Part of a small language model's weights: 16 layers, 3.28M parameters.
Each number is 128 + 24 x the weight over its row's rms, rounded and kept within 0 to 255. Layers, rows and columns count from 0. Numbers have three digits each. The size before them is the row's rms in percent of the matrix's.

# layer 9 attention query, 128x128, rms 0.167, rows 7-43,71-106, columns 0-127
105:112136114099110147138137096153142138143126103130110147102145117122120117166113164132098128155115161118134100122124143143129093087144103110127134131114159135147130111069194141124115159113107068102175100108105174116171112160134095108133128104128090108123135088096165150123124122114112137123119099155118099121122143093145101168129119120141107135080200092148116108108164135146127127101100
104:184170111117133152094120122167132121169139172173156110141131127126119151141158122158135142110128142121176127106145115094135105147114131165136125143109122078116100101154150133098099124156109117120157121116115150140141100163137148105129049142117131139129095138098136072146124139126094124097133087107132114099142129103158113115127157112126081189108151096135128113136110130163172145127108
093:087132154095130148134131098110165092105114104136121143122128115097089143114144118113130135114129108090114089155130141108128178130121093129088048106164139172125131126144137171135155117154090169096112137134169120121104104099143114172130159131138109115161113081194102138112126115156118162151100131123149117101122131159111163161118119129115139157125148130153130097125157125137094121113155
104:092076146123091168136087127180133158155116138145155182158144124119145106110101100129096137114105146137142130110116105211153186131115116167144142128125111113138142114123132127107134119112142147122191105102149108122099126096115159147170138150148150147136178130121137148141124120121107123118109111151116114115130091099084163093127140123136159137133126156124144104124163150151085124110140
100:144096096131154130118129122107091101169117121114153139136179115150128115125158128143125140123124101186142136134118120124138122147131133120119091120143125086113118109162121121067130104105167118108141141136166117154089128109134096120141075156112135130076121203108154126145158124063119091132106145132141145108125148163132154119104161124146150156093090167135116108111142149162088154142115
108:132107079129104145161111133114119138123171111138112143126141080155095123172118176109110131128149099138155134168126153146117117138163128123133092137117114173101112136125152117114159151170083123113154155134115139146127141124152091129120102134179125155137129106165128153138065135127134118139098077120164111107151140164144153149120115147145116181112182169112134117103151141126155101078122
100:154138110120098127144113135127161128103159100127097159125105099143150115174146105132113148122167144127127143154147116099159130117105096140085129117135160102191152125127113127157097108152129163106100074135090165092089097110087117133109124128105088130111133129148103113147116115133066148139133129157122105104111144082113125091112183144124130112113123108115139094116156141141158190137121
114:131100139133100176105120122165099063149088170161121109106146122124136147139160090098151132111095101154153104116150150121097120146097123126155107126109150113140142081113145157134176169123111151158147121138116151139095105177107128165144152109130139158109105166135164105133128182154090125131127146108164128133098128136135147149128127154165133111117127165127138130108110152143114187156132
121:131111120089155156137149078162141133127117089147093174134113091137088127102126150158098135162156173138127187115129095142124140072142159112117125133111094113099168140124134129102144123129100163159144152136116151141111172128143111167136143102093112095120113106104120121101130113104129183122123177146124132120161106098081159134151147145104103152108143160115129138163109128140093134113126
097:133112086130118101142118133148132079126147143132135088147168126153150149181159101134169131130145173154144135156133181131106103105115122139098094143145125125126136152139100136136189182156166150114085141111129103102116097142126088077123136130144126153171143129117124131126136103165071152085132123115136129112119132150135161149171149169127129167109138105115079120138151126108128139126125
100:116111119128159084196121122115121122113118144088131118145138121149097116139128115092122182163129093111164141117122112140130104107128113153107159107104131110144115136126158121111130165152092128159148156082130149129085134157163129148142125127094147119091118143083088173142103091143133121111136188133119123152103158136150166165108085125124149159135082132178097137130100149142138126105104
123:120134109126134098143092106102109107116176114111110154111142147118106131132169144158088123132136102181129147052155135080156124114170121086110122144131100113156113146154117159128127117126115091118144126125148114162166103146138158115147130154120124110124148155148129126145169156138142138134150098115111156146177125146108089131112144083104140132123155074120172094136076149107157131110096
107:110124092129137140176134136101165141151114117157095121130110101145110147137123089138111089087141109120101180147127148054135158093139110143103116180146166072142149148159112128128123138114144107139185113128168109120142082142105109079142085181143112147097114111132135128120149139125122102131124178123108141109135164126113105147091122111115150124159134126112129134137123156130136092103119
095:075146168096153102144121115139133087160128149156101145105107103130153124139091155116092156124116128143118128097133149130144159139151107135117135119179102104149101122144128104185140121149113116150168147124139115167116155114144097091135180108119157093150130112102125119131150131159117139169104110114098074160131092138093115141073157156105150158127174124169113131110143108152112129147124
113:141107135116137126165111131111082139135119141124115106109125095093151135127117170125164125133161110175115146094174120098120113125139135125111125133100179112104101067170142115147107129162091156145124096099149085147141125068084163100145128123127163158165141133133148130087146105111116122104151136120177140095115117148117164117150132177169133109114109143109117157114142118096116107136162
105:128122112116151115143124106094108105120131131129135167114134151141091130137120113094136161146126131109124128124155125096124118150162102124122140097133122147115121128155114083076100055135110100149141116154113114109108173116087121165118068154150112153102191145109136120104168105073104152092130111130145100101113115171126090083116145134149165147119147126140131116135165172124109096129146
111:152096140082108125165105116124127132129133087125123145156120144122126150141164171121109148189136125162140153162175114127134098128099132179133124161117102148084133116096098147152105157115085091155177137148130121136124102150080148123105152138089147104138136097110133123102155129116159134131118149082110138111134126112178132160117143126102133159152118108135152104113110139177120173140172
108:139087109115151113127127155161120064103147123136088158164102136127105155155171101094111138138131153121123120152115136109144157157103148146108153128188181117128147139162145131116100147179117141136155123123141156140129126143204132133116152115120161095134142158109150105159176107105144124146098144141101102096150186114116140135132129150136134138125118127142132106109131148129124060125149
124:126138105060123103163095137111103123116138150120104130137112158089132117116115151133143136113139134094113168120148181157103144147135126133144145155115105093101105089112145109117111144127121156130145188134112087134152122149139169122156124118123112081134140111099091092086141107128137095149149162148082081175121185115137139149165078139143119158121145129129112131113149125111094153126101
111:126154096152160083139131093116129117139148155071139185108164141153169149136130088152117115141156145159192075128156120121081141140131125102150086132101128115118125105111128123154122131152112126139121127128157142101114131156176162119114072120127099141103155141136153173142085128072113099127152117132128133102093149122088144147108129152119114119098106132123127152121131140160103134147149
116:121142128082128101100148124111145097140106125103112135137156108094162159115114127140137138120101124143145102108115151072127136110149168118130138134159169185184129129112053132115125127107197086094123088116141147130137130096115148125126099130136129090137181141114122113106139122165146109163116159128140153155113101164093137157172128147115146122138094114157113121098142125126153133157139
099:128141143113118109139156112139115102137109085123107132117112124131111139124140174057146091128135118122128117108155125130091143149133099175114112144141115134152122137098137114143151099135134129139159087141137119080161119119144117057125201138200149109112120094144111101129118143113076185135127128092142139104111126124145098127121139114090165144094117085120139139159167131108112121125120
108:173142123145147104131152110133151100127137163131120152144152136149157080113148152107096127121147120123102121141155104154140172115108125081124129113134135160143162124156115117148087123119132146148133125051162151123108108121160149118122161157055137123130158103117128117081101113104155082123107120113140133084131142093165099094126098102128109119113108129136116148135167140103074084121143
096:108134089127121133125089118134137146111086148122117095110169143129103111123111136136126133146161085113120117204139134109132118137121124093119101098138153128132108108069129083125125160133140127127126130157112127146150152143146107098089117072147143109178118110154119115110085173135101169082109125104157162109095126138107120124095155107112115118103124141158129105150118054130159157137112
129:077128127083144118110125131119130134101128130125122137134107117082127150101155117136086144137117088104119153078129140142151148118146121164107150090147122125139096080127155140137109131143101127114141117152067142109099105132099105199126119152099128125166079108151096082117112103105119158133099161121151144146165121153131154145100136136114111101065129161150106138123071121122109132121122
099:130113123136100102124160131137122130127134122145154139155176111130124168148115124145104110092131133081090152130137148152132123075174094128098114139157116148142132149141164156110138117121089090118098153135161095112100105139084117151132128152177106147131152157184140133173106140127125103135131137143112099172134098135088172118116144153123115151166116107156095111149139138142126121048135
093:101092153132118105149109137083120132107137141120126133136113137144130122120113128129132141171129106141087129137111154144134094155092137090104137119168130103161152125128146169138118141132084132148099138151126118124179147124117150157126117100128129175138181106075122149084178103153127155157123115145169078120115138094107115119109138104147138090093170121115108147125153141172088081112176
078:138071137173110156166129107128117163105126081134142130153130130109151153130125132142104089117149100124153163137090144151108114152132102121132144108161131113120121120150118129124089107149119137136140116114138119110130127093177163116101128100129179152131179124150124142066192124142143160144116104118117161174143124150053114106141086117141163128130136145164147139120118112143127135102172
095:163109079126130163113148088127150090138120121179131147133159119138127123157134122127134110127155136099100147127150105167150135108134132150099135117167083134135147161141149134141114108173110101105090127123116089083136134174181118154084108137141124138171104114161118111083117084105092129122093122146099131129137129140135128159121128158124157165115162120141095116103161112164089083114151
090:090125137132134147113147133119125133123123134114123099125102148126115127173052120140146144096114144088125145108183117125114104163129113140128166115161094127127170131151149117135094121132109129120089128160142129113157092082152103145142114109110141144098130115097169180178136168146140068123177115146128127116110127154126120116139145157140102101114090121106142100111112140062157139117162
081:105148088125129133131137084144110090124090134138142109105148158169060116132139118103157124123120129126112151146114157153144138158129131146105121120149088121130146141125165186143114149144126075123132153123088137126136091132148115133150111130087092122142147130104157134182123103149129100154081104161138110084141150115117159141117141137094128172099165083129125150091099127105102099090096
090:126126133104099123176119115119117162096133150092163128147147154140128113128145130100124122138119127123143137087154119112125160166119125110121148140104084106112159145101138130135099157102144168137163092124099101130127077081130173101145106124148156158150157170143124160130150179126152095128116160167121137130076096123119141083153163120125101110136072150135121132128085106093171134128109
079:110147126153128121133103149088134139181129063109120136174111148131132116146105112160145123154120110121157118152130145139113129103119102130122141101115167116144108148136116123100123142110126111156145103116116169101149086145131130059194125148134130118121123125097172122134134130078164086129130132175124099139115147134118115129124103126075112110106128158145162176113124112138182116066121
089:124129151137120122098144123110103138129108151129135115131164081171140129125182132117192122164150168124131150160134129118134122141154120111141124104121116142120148132166096104097111135152097128111116140150176079150130164114136114167124136099151130164105161168112114133115139124116106141109149159145113127109128161158137133093089156158155104151158122151123145138139136052152063157147160
088:125156116118141126153110170123112187111142146123081117141068089127111119157132131138131062129101149107150106113117091123156115102131132136125106138152138158106130163099135145133123144114166140120106111125134105093144124134102093094109138109130120079123123145103157157127136175141176063124115129112117138114090133160161098150163106138128130081128120090118154119110089130126165146151089
110:134156159103156101119095145139182165164092118132090117141116134083143104129109122139127152119093120163114098152101094112139161102140153137136136134115132125155178132120108179105110114094144143139123149059112146118118080128139120148164155131103135121112148096126132136139123139166160146128134139120104148140126075089070122098097156133088139131110132110134151097120087129140102159159117
104:160154109137141106170092166137170141165133097138126159141117073147147135116184129105103145118113150092143127131098112170176117123157092115160104113081138135138110097123100128117120113108115142170116088112110135168102118153132135119106125108163149120093084138114097139123118156128122119164151109102114110102116118121113103136113102114134108109171192144098145147161083125109133140144105
111:177142134180109130089152095088141144123104126103137102119113172105179136172111166141140135107091113133161129094129162130127110138122150145136131114126189105120118101103124164113155105138136102112153139153107121155166164129109091152113073094125120132099125096158183129121137097119136155123146125142152112143089164135151131147108187170123101117117131108136110149145140127115145152123138
093:189127117121134112117112146159157127182124149138153150094131119092106132124131093114109112122109161112126091081117133124119117152153107092120141156115123117150135108154123098193134138138128140165138105100097131125075116143111121135095134147116119116151118097090117146166156182149097146113147124174071182118107119122150097102111130081157120111139109128161136134109096145166127134138105
110:106136137150119133136102134144138133138127096111090127135137092136101126097174133122118137162121142120176130156149129161113082133134127126109093131166142180089156122161136122100131130111097181118099157133141140126104158145124122184142112120120148090102090129124096122134107105109103126149105142117091111088158139120142147108140082117108128148185164194174135119175127130146112101100119
094:142129166198115132165126187110088123157120135100126146147135135086114101148120135119134127102102113125173098091110156094163173135092143125083147133118128156113100146126108125149115109157150161138144085122156132137176155078115161098157157128136121128092135134138082142150119130122149132129124166153103088171113104139152132128158124118096142119129113135102151131123122142083162117148135
107:134163137121135149144142110127113114114170142196150183120100172130148120147143146112147104143150150153134131154091119147129121114114118131132133114113145135197157115108137109109111133126115150136163141094122204147084137160082142129099100159118151075108140133113131148137151141091123119110115115141141142104145134154092135111058150100123142122137152166150120113132115149154097134150092
099:138141121124114133116113118149119120114151132139163117118166151107165137136170137141172128142129149103157062162129117165106158109106101114089115123062159124115154128105115176102118121174150109130120150124093144133143137159129191125107123147132126154101158086136164134096116108111155167085116120131162165142090072130134129129139141159151124122127129137162090131108155100113110152141136
119:157124130096125166130151123108141094177121111114107155133131134142101141128163126152110132178102128141150170113102098107142124143101129142120118081080115140148113065124105132128099128142076117165126099119091175109136151169151132166118115107101107109149108157115096120123130164112129116162131133124110145098137159106131133124090103071099132117122153152135148172142130091152092174111118
080:152068123147143122105131087094078159136132110130133094137098102110116157119141128143102120198156101157122145154130194145102125114148133151182151134114143129130147158122118122138132133180071150115112086123126095131135125117116124093142136124108108105172141108082115119120126105109115156141120120111105104089138113088142142119089111146140115148062138121145166116142133114136127151144127
098:117089109100132146113142081107160145113112143157127140140099109163066144092158171162113120177144113132129100156118074161125148111096149150148137137140125130145152109140176057120151141150097150112177156136133130154095117123183100119134175111092125098132100117093105116142115109138140170131114123123114120122130151110121169139131129123138101156102149127163114139109103137108120135130121
091:133085079136117140074166129091144114138126160147150110111127160115178154140114160141136103154128152128075137129120142141111143144084166129139117131104108121115148145146131128125140125150142099094128131123098105137182140136149125123169107142159110138130177054132111094122177124138159116109121129152149149096139145125112149131137173116172157120121144135127114162153162073104097106112137
094:132152172163124109128111157106148106124083111145116167147114152153132121159143093151078150145100112122153152144196096128141139119132073130132151096124127182136083133114082153151158109107155142106107103093099144088116121101090117110123116153143128112112116128129097104112140113114140148126134106159126107137101175145132080146153155125128104153166105104135087157131105143162125139124114
090:116147086119108155124100089144134137136089119144159163167156091126096096102158168161148113120118112114137137142106084119152135143176121125134100116104131128130145135146151146139092129109183114109115087145129152139148135119134133101147122146134116058148123101133105133111118143096154122163122101156118111131105105155129104125133158095098093140123132092114170151171073067102119141141112
089:092109144129157086115104173096127106153108130136118148141122130136100106103194141160111116134124083116124124150155132098152106107140116105110144154089113130154113134182127115113096117115094168137171113082141103154139121113123072116115132108140073111083101125134129141079117146110133125116119075132129150165132150121136110152105089123118095159130131125105142097123110172128147177136130
097:133117128141109109127125117159103134136124117167141140073118143135134082099091153158140164145118136157081153123159160132118130121131109087094069132145096133185133109117128103110103124128135099111144171114125121119156146124085170114114135117109156132138150135184101095121124145122112149109106115171134111184110132163138074089113125140124089124154169132107102144091125124125097119152103
089:104148161111108126128157143092141161121135096089122131104123137095193098141125137137165123108145121085152134114166112088116070143101129148112098076092137103132113123117140158129154155121131134154147140141153100110096102086121139137138091143151143132105121150091132137173133133142141115107159159127140109142140111136114119111193099134190129116177122175118117147152131106127137161128105
099:104131115108130127111145145145121138106143091110129096129119147141109125135168087082129166129165130089126146119138147152125087108166144149114135093150157139093138109154102109118139124172131114120107094122107110157113120067092139105122135071159140152135108115177086103116103102093180126127123117175155129132066176137145125130108134132110118163149171114147137146152136124157140125092136
094:152082182142084111123135124130091163112153111110108128144143126167073148179093139106112144135133098132112127134110152108101151119096112124059141143101113121159095156106146078147115129139142100117105127133116113149151138107131160151102152098181199125122118127133127106111149139139148116147134144148138094086122126097120160160098136095102142110140117128159140100130134106107151133156146
093:131109139130146130146130108119145133099180137158126090148149142083173119175113121087177153103138153156119123109121135109155144179119131134150109102147091158128147123167125077164129140124161117126132173133085135121123125131161131132167133137125106174148139186155129118144147130145194106126138108169167138156119109149108163111170147136147117139125104118129118153125121142118103111101173
093:128161114121099177143075082126123135156132120144142126133130159096140153114169140148119122125125141132179134194098097138124145122155114146152133095138172118145136109105122120144073111113123124145109099157151149117134144128144152108147183138152123113105096145107142120116075164088154096142158119136114099133122095086144120143128133190135144161159122125097149155128140109124099148090090
100:112128100171132097164109141102140101090151145125110180093164143143129133134156114126167139113149159160147134161145105122133125158150111149109096125156054131118138113084133098111134149089151152152167133129157099149084142129135116145133105108131111127126124129161137136157105116081111124128123145128105122100104106130121163140117122189132088120151151135141141089122152119162059142110153
095:123116146163098141170141141057130146103122125086142124122147123118167146128103127120112134107096157142186152108139103104147108115135116101105114156107085119134146153125059115092143098171131115145170079169132118139142137143133126092137120157160115137133137147126131140155124118105092154098139120106158133126105137082142091088132130105100132177144131097118139130150154129118144094127078
103:130111135140168131134165149150131129132151129141130145057119139119105105135144086132118107136134140123132083166124134127129137135139129176127130083119149131156125136112143156150177125098123183120143103144149178144116134155087142065121148147092143093156135117126137122189102155162065143149128073103130121108150143149097141133084123143109131148110139101132130138148093151155106101122138
091:143136125116150179159113112096124112143140084147173133144148119147108137095126164110121172170087124113141087132110119133109112100142110106147074150086103127168182126144103130116153129135104122093150130127127167138119091144081138138145150107118128089117152103163150120148111156121134123133097134126122093124127115077092147133135114107112085101144116170120118113127115155133092140122059
097:107145093113123150159160107173137129120131119160122166141120098127179113115142158144160149163139108120102150087134126100146100122094138161112124133109094159114111160153151091121082118110114136096157162156072127166131085114164095133139080128141107113111119149141137098124106152112150113135182109133131154124105120129138092137130129160118139152158180142162124127147109116146141177105098
087:100130125080146152151131126142159150125198121107154166128086113103114089124121130155119129103127085096143126116126159132147114150147167088161133157134150090097161128115120130129114117127134092123179125091090169134158186137119146136118095090086125091116120088124163141134124133076118123114139167142133129124112163104123142145144122158115101159145116149148136141118180121125130138149159
071:150106125152131114141148127121122099127081092110139162098129080152075167129163116189126145105116108109150148125110123132149153124151042079143100124130158137150095170134173123087137112147118157119134144130166107143152120117138143124163075124098114139113109097141139106142163125119114124118118103128092117124113132132109136104106141113103181128122111115120133131162145152083146136163125
074:138136190094163094128146115109146069184135149110149154146115156133117145127153125133192148143170157134145163116126162111158130130129173114103131119142133139122116153134153121139085173124149146136137120110136112131146130130157164106134109110084107097147172137104103132093104134130162140163087121133146126112100140090096140121102097121102137138107122115163186122161157139126146126106099
090:143138148163135129114125100116155137112141138124140082125107174116138109135153140158138116149133127107134142065122128131164147127107155143129154120166132157103165118119174058176131143137176131136159088154136146112113106127136145118126134125111131127143111091106112166116090142158135116119141111152129140134138131084127110138186144149170147120136097145124092159083139100114200140160097
097:104084158125127132104102107100169110133109098160156150141144075163086076135165138104116149163133115132124144116126135148146095153159146124130097156120119143113088123140170102090112127108140134118129112132172115126137148149131121152100108110097158119132080095140088118098114129110139123142130180088127139076124117127136109131109107080134125131125156197145119096137116132160098142156105
112:134127166127119086141124183163115138149143148135128096118152132135137115118081133116130134080121122095098167087136170128136135128153108147115133104186082140138124153137149147137141129142111115074125204156149099099133145096135172165124164123149155180106126125155081125114130125136183120156160126119162111145124087157126108142134138123139099140120097138130113145133120138104131104114153
101:085132147116193167114136127108160111135111160141143143096168101151126110128143118104143129114111151169120140162077115121110127158112143146111073131102099077132136132147119152080165154124107113140154121150143115135142150129151085116148078143113136137124126144110136111145157135085143118103074149109163157098131099145122177106088088151108117138154145138114160145154140112122114097105122
096:126100111165115140165114147103125116133184114112081142113126114114131124113127115152100115092118121108099142116161092116139128158128126084125150142124105107103172144118099064140117132108118156142156078122132129095124110130126169095132088156148105166127151152140148146126098111137122130096165139160129132093111101103129127122199118138165125108168078128105132154115125129134170080094119
099:125122131146144148115149096113125109113143092120162104146159147120128175129136133112142106102142114144152119135111112078128101132155148107131140115128216118144073115160129152136116112147126096116121094134164133112105140123060095122111116136155126185139123088126138096143151139100148151137140125095167100120109102178150131140115164155100156128112100061111135098140124116133135093112139
092:116108148153135175149146151161148103125171065116112084140082103138143126151139132156115125087128124092126132146143137149133131142120148118113114117100178103116183173118119123108108121168131136116148137129107122161110133087109119175128107095139129118103122122102152149161135133107146118090162161131125118083135184140160157131160119117121079091157075147121114100117113106132147101137138
106:136114128153102100124083160185132151123128159111117137120129099120089101143093105073098123130102138087126117111147126140153153129131096144115113147180088175151124153105123127127126106096147166107127129127143143111109107103147094142092141109104147100124131132135137180162164141151120089146132097129086132145124149116140084118155119098155128086163112137128157103104081141163134131171099
107:070116129120135166087139126156170095137129122146165096118131171138187154115113158119134096105107171121107127176102153140128179145137131165175146103108107140139138129147128086110093151137108092116103098158141147115117120096128131136155095162145172157151162101117104120153142172103156120121124128100136156124113110146104148107136111155156136147117124129105093142129106103117161095139113
# layer 9 attention key, 64x128, rms 0.163, rows 7-42, columns 0-127
100:100141126130097139106106130120162129160125131146131169112143108146138095124186119168152113160129101087141102098081150153102136120125130123129066143114061165087137121150126090111119145137119126150131098134116099145160167135172116176130143136136105077114129142099139125127123155134129109167119105106109144109123159117145141148122102164177113175171120175124148126126134107142136129106109
098:112132121155121137112134134109143091134112114180146107155139175133121115101085074154122078141134141104158179109123117082152121132131142158122125131138172128126165136118157092129140133077166107160127141083110158096126112159120125138115175172156137086130153118130125101107107122124135147116131134061152138145145173118132099135124141145090146124150148162135110126093133124104116115134075
107:085099099144154106125142170101151127165117152111096120135075116067135114141086144141173136119118142117135168113109118114109136116141164143093149118134130121105136160089134124111084112137122140138120095137118132145135140134116118103141136126126136141143158084118126114125106100148141184099098112139132178161080133165143188147115171160171170119133113115094122097117139137102120095108116
098:142128150190127121093117151107121099122099130167119087158128157154133105120121135141122164152085126093074140127097119104121165136076111108093096159145146113120106147099124171134142159126128149143107142145120110136114150103135080117086145091089149142139149131145132125138134141141090120112129142117101115176158113129186115081150141136117172135159150107135138108158114172125144096143109
091:141092205091126121133153110111142125115125114104145113114108135149120104119088152136119134098107091097177118131128084085160159136102119150103143112077172129133139105157129113118133165101134109155159142174112202101145126154133126148109125162147121152125136133105140136109107146107105140130097098162151123089097123128134116134135094117141116127107160127112127090112140176105129170154108
103:113093122110073117106107152101092134093081166115118134157152099096127147082167146106168130146105120144120117092147150127108117159114114105095091134079090095130119145137127149166183134116178152135148160124096092135149130112094111113123076126122132115125107121187141160125167118126129093137106124101109093126149127130121126125168094116138114124148141115089123142126141146100133131147149
111:158131093112142145111095104082140136123136113121116135142090157100167137111135167166155124117118080115091140127101098148143136138100168118149132150108167144088176112082138111139149108158123148097122102179138161132113142121162123146139143130098127132116083154106167154084124097110153115162091141125145105146101126122135147114151147126129101136152093184121121136076144108095129118131099
099:093110170105143157121123140165139129145114126102108151122126126104156145096089115127121141112143125140060154180101118113091124138142152135159126141126120169081142158149082132107085138122129113182066092138139155103105091109132144115146078145086163112125125110096094141128120129109128110138099117158120122129107120122091128135137120139113121114104123119106108163133125157160157071162117
108:088096168089087138074125162137135119126124095192118140128132130123137118130113172077131133109115120161119145135097170102117156131106137097124142092123103124081137127100138125108130165118115134172102110182105122121143163116153095134162113136139140099109118156132141169084169105115119144088134130142158176133113131093118122122136111160137089132136147143141145143127154115137116134128191
113:127156111140112150095099112092119176112185139127127164145146154144129143139118112094124118128149125152104105127119144161123161142145087139127093147114122107148111089195130131116156171094143139138097151111134123153108110144118146108160097148120069077136149082133133122113100136167099120122127103104153157117138113149175117056109106150117129153149097153134114131163130152128116110132148
104:086129111094137132150131126107121097099110107156162135118058124143192125090121098128170105089144097083158162109115123090126146107116126115126161140128191114104139120139184106156155107169104128121104112157129116162118150103108123130108158110147179128122127100139117142133072106139122134131106099120113123147119143147125118151138110123106118119095137082130092128115140125147091096152117
113:149083095143148149134119108154127113117157097095139140094131119129150105134136146174115127106163147142126161103091101141134177122159124164083103123141108144159123103145146126077125128125084070144140140139141142164129116123185161154112107146096150098133114116151153141113092156104150196132094121105154129112145159118135119092121148102128146118135174102132157119136110103119115160158131
097:135108079127085150121086168166167104138121121179225128125140139121168117141124116125111147148104134110117123140171149110141118107109092140119084160131127141126135167096123135097112138114101094156102140095112162103129134124141134133137139157095120115188156078141147155135133152136137114146113114117172148090145133154148097132136135101113127147115142141091097109156148116131142145118112
102:137138125124108122127111116055133159150118148143137159126100158135159121116141110126085143152140097102089102120142131120136140108145157089119143129137076134118152123125133143167114114125109080191125132158144161178125187176137157139133133083154161145175111153138113123119114148136148101145117141145137091125099138143088135138081120113137167153107149097144165122137135141122129109179119
104:168053124149160121093123167123152166109144123134099096132179151127141133087100077139132121082085120102134127123120103135106148128109111135118139126126102117131139180123160160154160093083139114086108139103143116149133139124117118094139169156142140121175131170146151146120136135176112142113152124097140126117130120144119129101104117124107092073136112131130133098144148153164094104122142
093:117140118152156140129124149113116093107155149119139118151107093108138082084117131132102141128107184152118083112133149166124166139179131122129129156132145137168143116132087117134149102137099108142112127134137155086164169147137099105117156171126123120131133153089156132128155077112083140171136110116115118126134110169089145130139130119118124065123116129116106147144115143076090089136175
101:131151114128124117067119128136180083119133143124139114126126117122152120150172117108144115134177152146122096151118145105101146166122172118110134120131113146124130136123160125133155143158141106105146167110138119106115107123068127132093152157153140129142114116138133152068135116142121142092080167137170078149164121176114121172170146122158096123143150152149117085119088158100155111114130
105:155132114053163098123176074124126145063121165105130118151133105118135145120112161126064139159137109121128168130097150122135113122131105102151147133090169133104152182169103164163145119155133125141114132106136157130124145142128071116108130092132122116166101150137116103133123173144104147145130183132121110145114119145143126141084123152128135103134126127123117108109127109133118125116171
107:116096123118146131137136122150164127094118149154143106122126106138141107118100132131070104126147067143137152144107106108160118076081147078173132132097076115187125119123116093136164116134141114141110127201103076151141137140121137163141127131133129112150145152130143139125102126128116137095132133123162121152109157138130146147173142128120150096168083140155092158106117156143127150095133
105:073118119122177146095152112090098124116132127108109120101089131161139130172118111157180132170094155115118125125127111129155097165058155113121079135082130109131140115113118181152112128136105095110151122133130135096152138121105071144133134142117121093102119134100192123148131145136118139156111104144133140123111141137148122162109146138138139104070118135143119137151182130128150137131123
106:149097077130128152124170125156156123142118112117095175119129161100067099126117097141124092120143091133112116125131115097137138103133141142108107136151185129122140127146129178158141083118136128124154127155147117148117105134113099135089157172162099161153164162158123128169106130107087098139134105156144123107098102139130117158105105181154158155143134127137151130142151131091127104095096
093:086150127079146136126110133132150137155129106209123153143144124111121131120126161141121119142128125138127089114105096138134124147124126130125080107168150134122151104138090120109111143134122123146172133127092142121107080150118142119155118172097119100128121136119153111164183156123162125111132125116137102156121071174168111123162124110110126128137088096135200124127079158128128136175112
106:109105153120134149106105093108161103135125139133103127118133120142118095136177119133135091135072138102113107156089126142122093126094090131135117115158137129132136112133119172109131120139102119117119071147110134122166138171156209135110107141143121112089110127128107081113125189128176117145121144148118162111128098154126122061127110113100114110134130151125133093082144118141173116123110
100:103136096146134103154142111107124118147118136116137132114134146132110139150128147146127090114103111175138126126125157134147150178152084140185115142127093097085154135117185089176143151116151114133100171116131148153143159129127137110113154146144111093170132140047146142162106100148129113100142102104144159118143125132092124134102118108178145138124084114147166118132178133109128121145148
108:131130096125155101131119157120141133147131178167124090131113155126146120086147112124133137135162100145132110099156133116090104145109151154101146116119129117114100104148142088119169106124117126140099155196138097097144131111146109109120112104130150108156145094131117127119164116140198126106132139153166167111126145109113144168080094134144144109118132204115129173116146159117080131119140
073:091149108131094106095107172108186106139135088144168130135136118083103109191147107138163135124149089143152122110089122129132120147129149115135117127183121113109116137121126119140155122117130129165133109160115143121139102116171138162126134138137128093152120136112156136157140117128193148139147092146139138127104154065144158165123124145128114122114132181070106105144113123093135165104118
079:146141099159153145146153072139106152152121116136114136114129073104142102088098122128120151078141123164125156158150092140121138093111095126086154160088138151116112139134096113131133118122145133101093080149139125131125167140141100072112115133149120166105103167140132116107112114095173065118097166123117125126167105162135103108115133102128133130144093127133130133118155113148091167140140
094:134154139098150125144157137131138092131136157106067092123092163162166150100096161142135120074141157121140142146088144114156095092156126166090147130156170142121147150139172160147114143126104110106106172144127104142074136115114111126111118118127140173117146101156132168134101136149156140121111158141123112148097120145157141099104135122143113140126147079132096110154087159134143096119123
079:121138104105118152104152105121116138106118149138155145132108157145091144098165113123139170139150093112112085123080174130131110200124150120116093129102097153138084123109121210126143101122147117139093135117106167092139130128083122131145152111124097122106115142162137102102140110142179130083137135137121131132124125130094139153113135165104145125118091142150123079138160120147132106090147
097:134109111122105122139140074075157145120165107080121147089124126126106127157131156140104104147116130151122143091129130114159135119113119097154115157099158148126130099095147132145131117127124133167126097106082173130070145148164119097124091088093124062152113136067137146118089117128148122132096106124090140129137154121140119143146101137119162139107148160157149119139118103135160098168142
102:132097128147119137133116135080115123153118192165127161127110098102137133126153131117115134115140121159137131138209110126135108164131133056123100105096141130167096136147102088128130125094106171125097144115181109124143115125101112102129134155138133099132143149133165108127134123128116162139150136141142130161144155122115156158126142125125142076158094136105132161170152176149134168095157
109:102119127135124126105179157163165110159161095083126138095109140138116152119100166113117140125101168125144172108138129169163127119121130147130118143140136110141174079129159154142142129146148143085121127113120081104092117129173137137149081127106133128122128146100150142114117150125124136130130100110161164158114142097144068116161119108121164142114182150131152108119121112197145148150106
098:159128149128108113162131110152115161132127089134136155150145098106129110148157121155123129117111083126149144132173131119103113144080129091133074115115135156144102128157106153097164141113123125080158094117142192150128070121133094094125085131151108120131099156116176102114161110141130108137163118167129104117092112128138141121134151090135168117118127134163128080143125147152130169121094
090:121133154178132141172139083145097144135187096137097124136126091092137107125170133178116121152098143121121111151141115140153096137125116137143135099085106131137132132141110095106070130160107153146140090177169139134102138120123097092120147131109139129102164118133148164131141136090137157135167137144151096132095123105163108103079094098118159110117111127117168137101118115091106121122121
103:121172128130138115157132121136142118112141125103132135111103146148094088114110163154095143135139143119136150138127092090096138111120126164158134145164122168102152126122153169106122156141179134149111093132108155206108124103092154157147108121128173128099115148134086150115148161139134108126107137182126188129127119110144109121154127136145151129102111159072140131089091091124122128164131
109:125179120167123166140104094135095170133130083130113169177141126111117109135144113125132147127116120168163098102128152149095154129141106067150136153091088162127075160125119130107129142131137166112138103113140130164152118131081153141147106147142154139132115186148127128126144110143132088122126121135131142088144106151142118091146114110145180169113160147123099091132150133141132162110152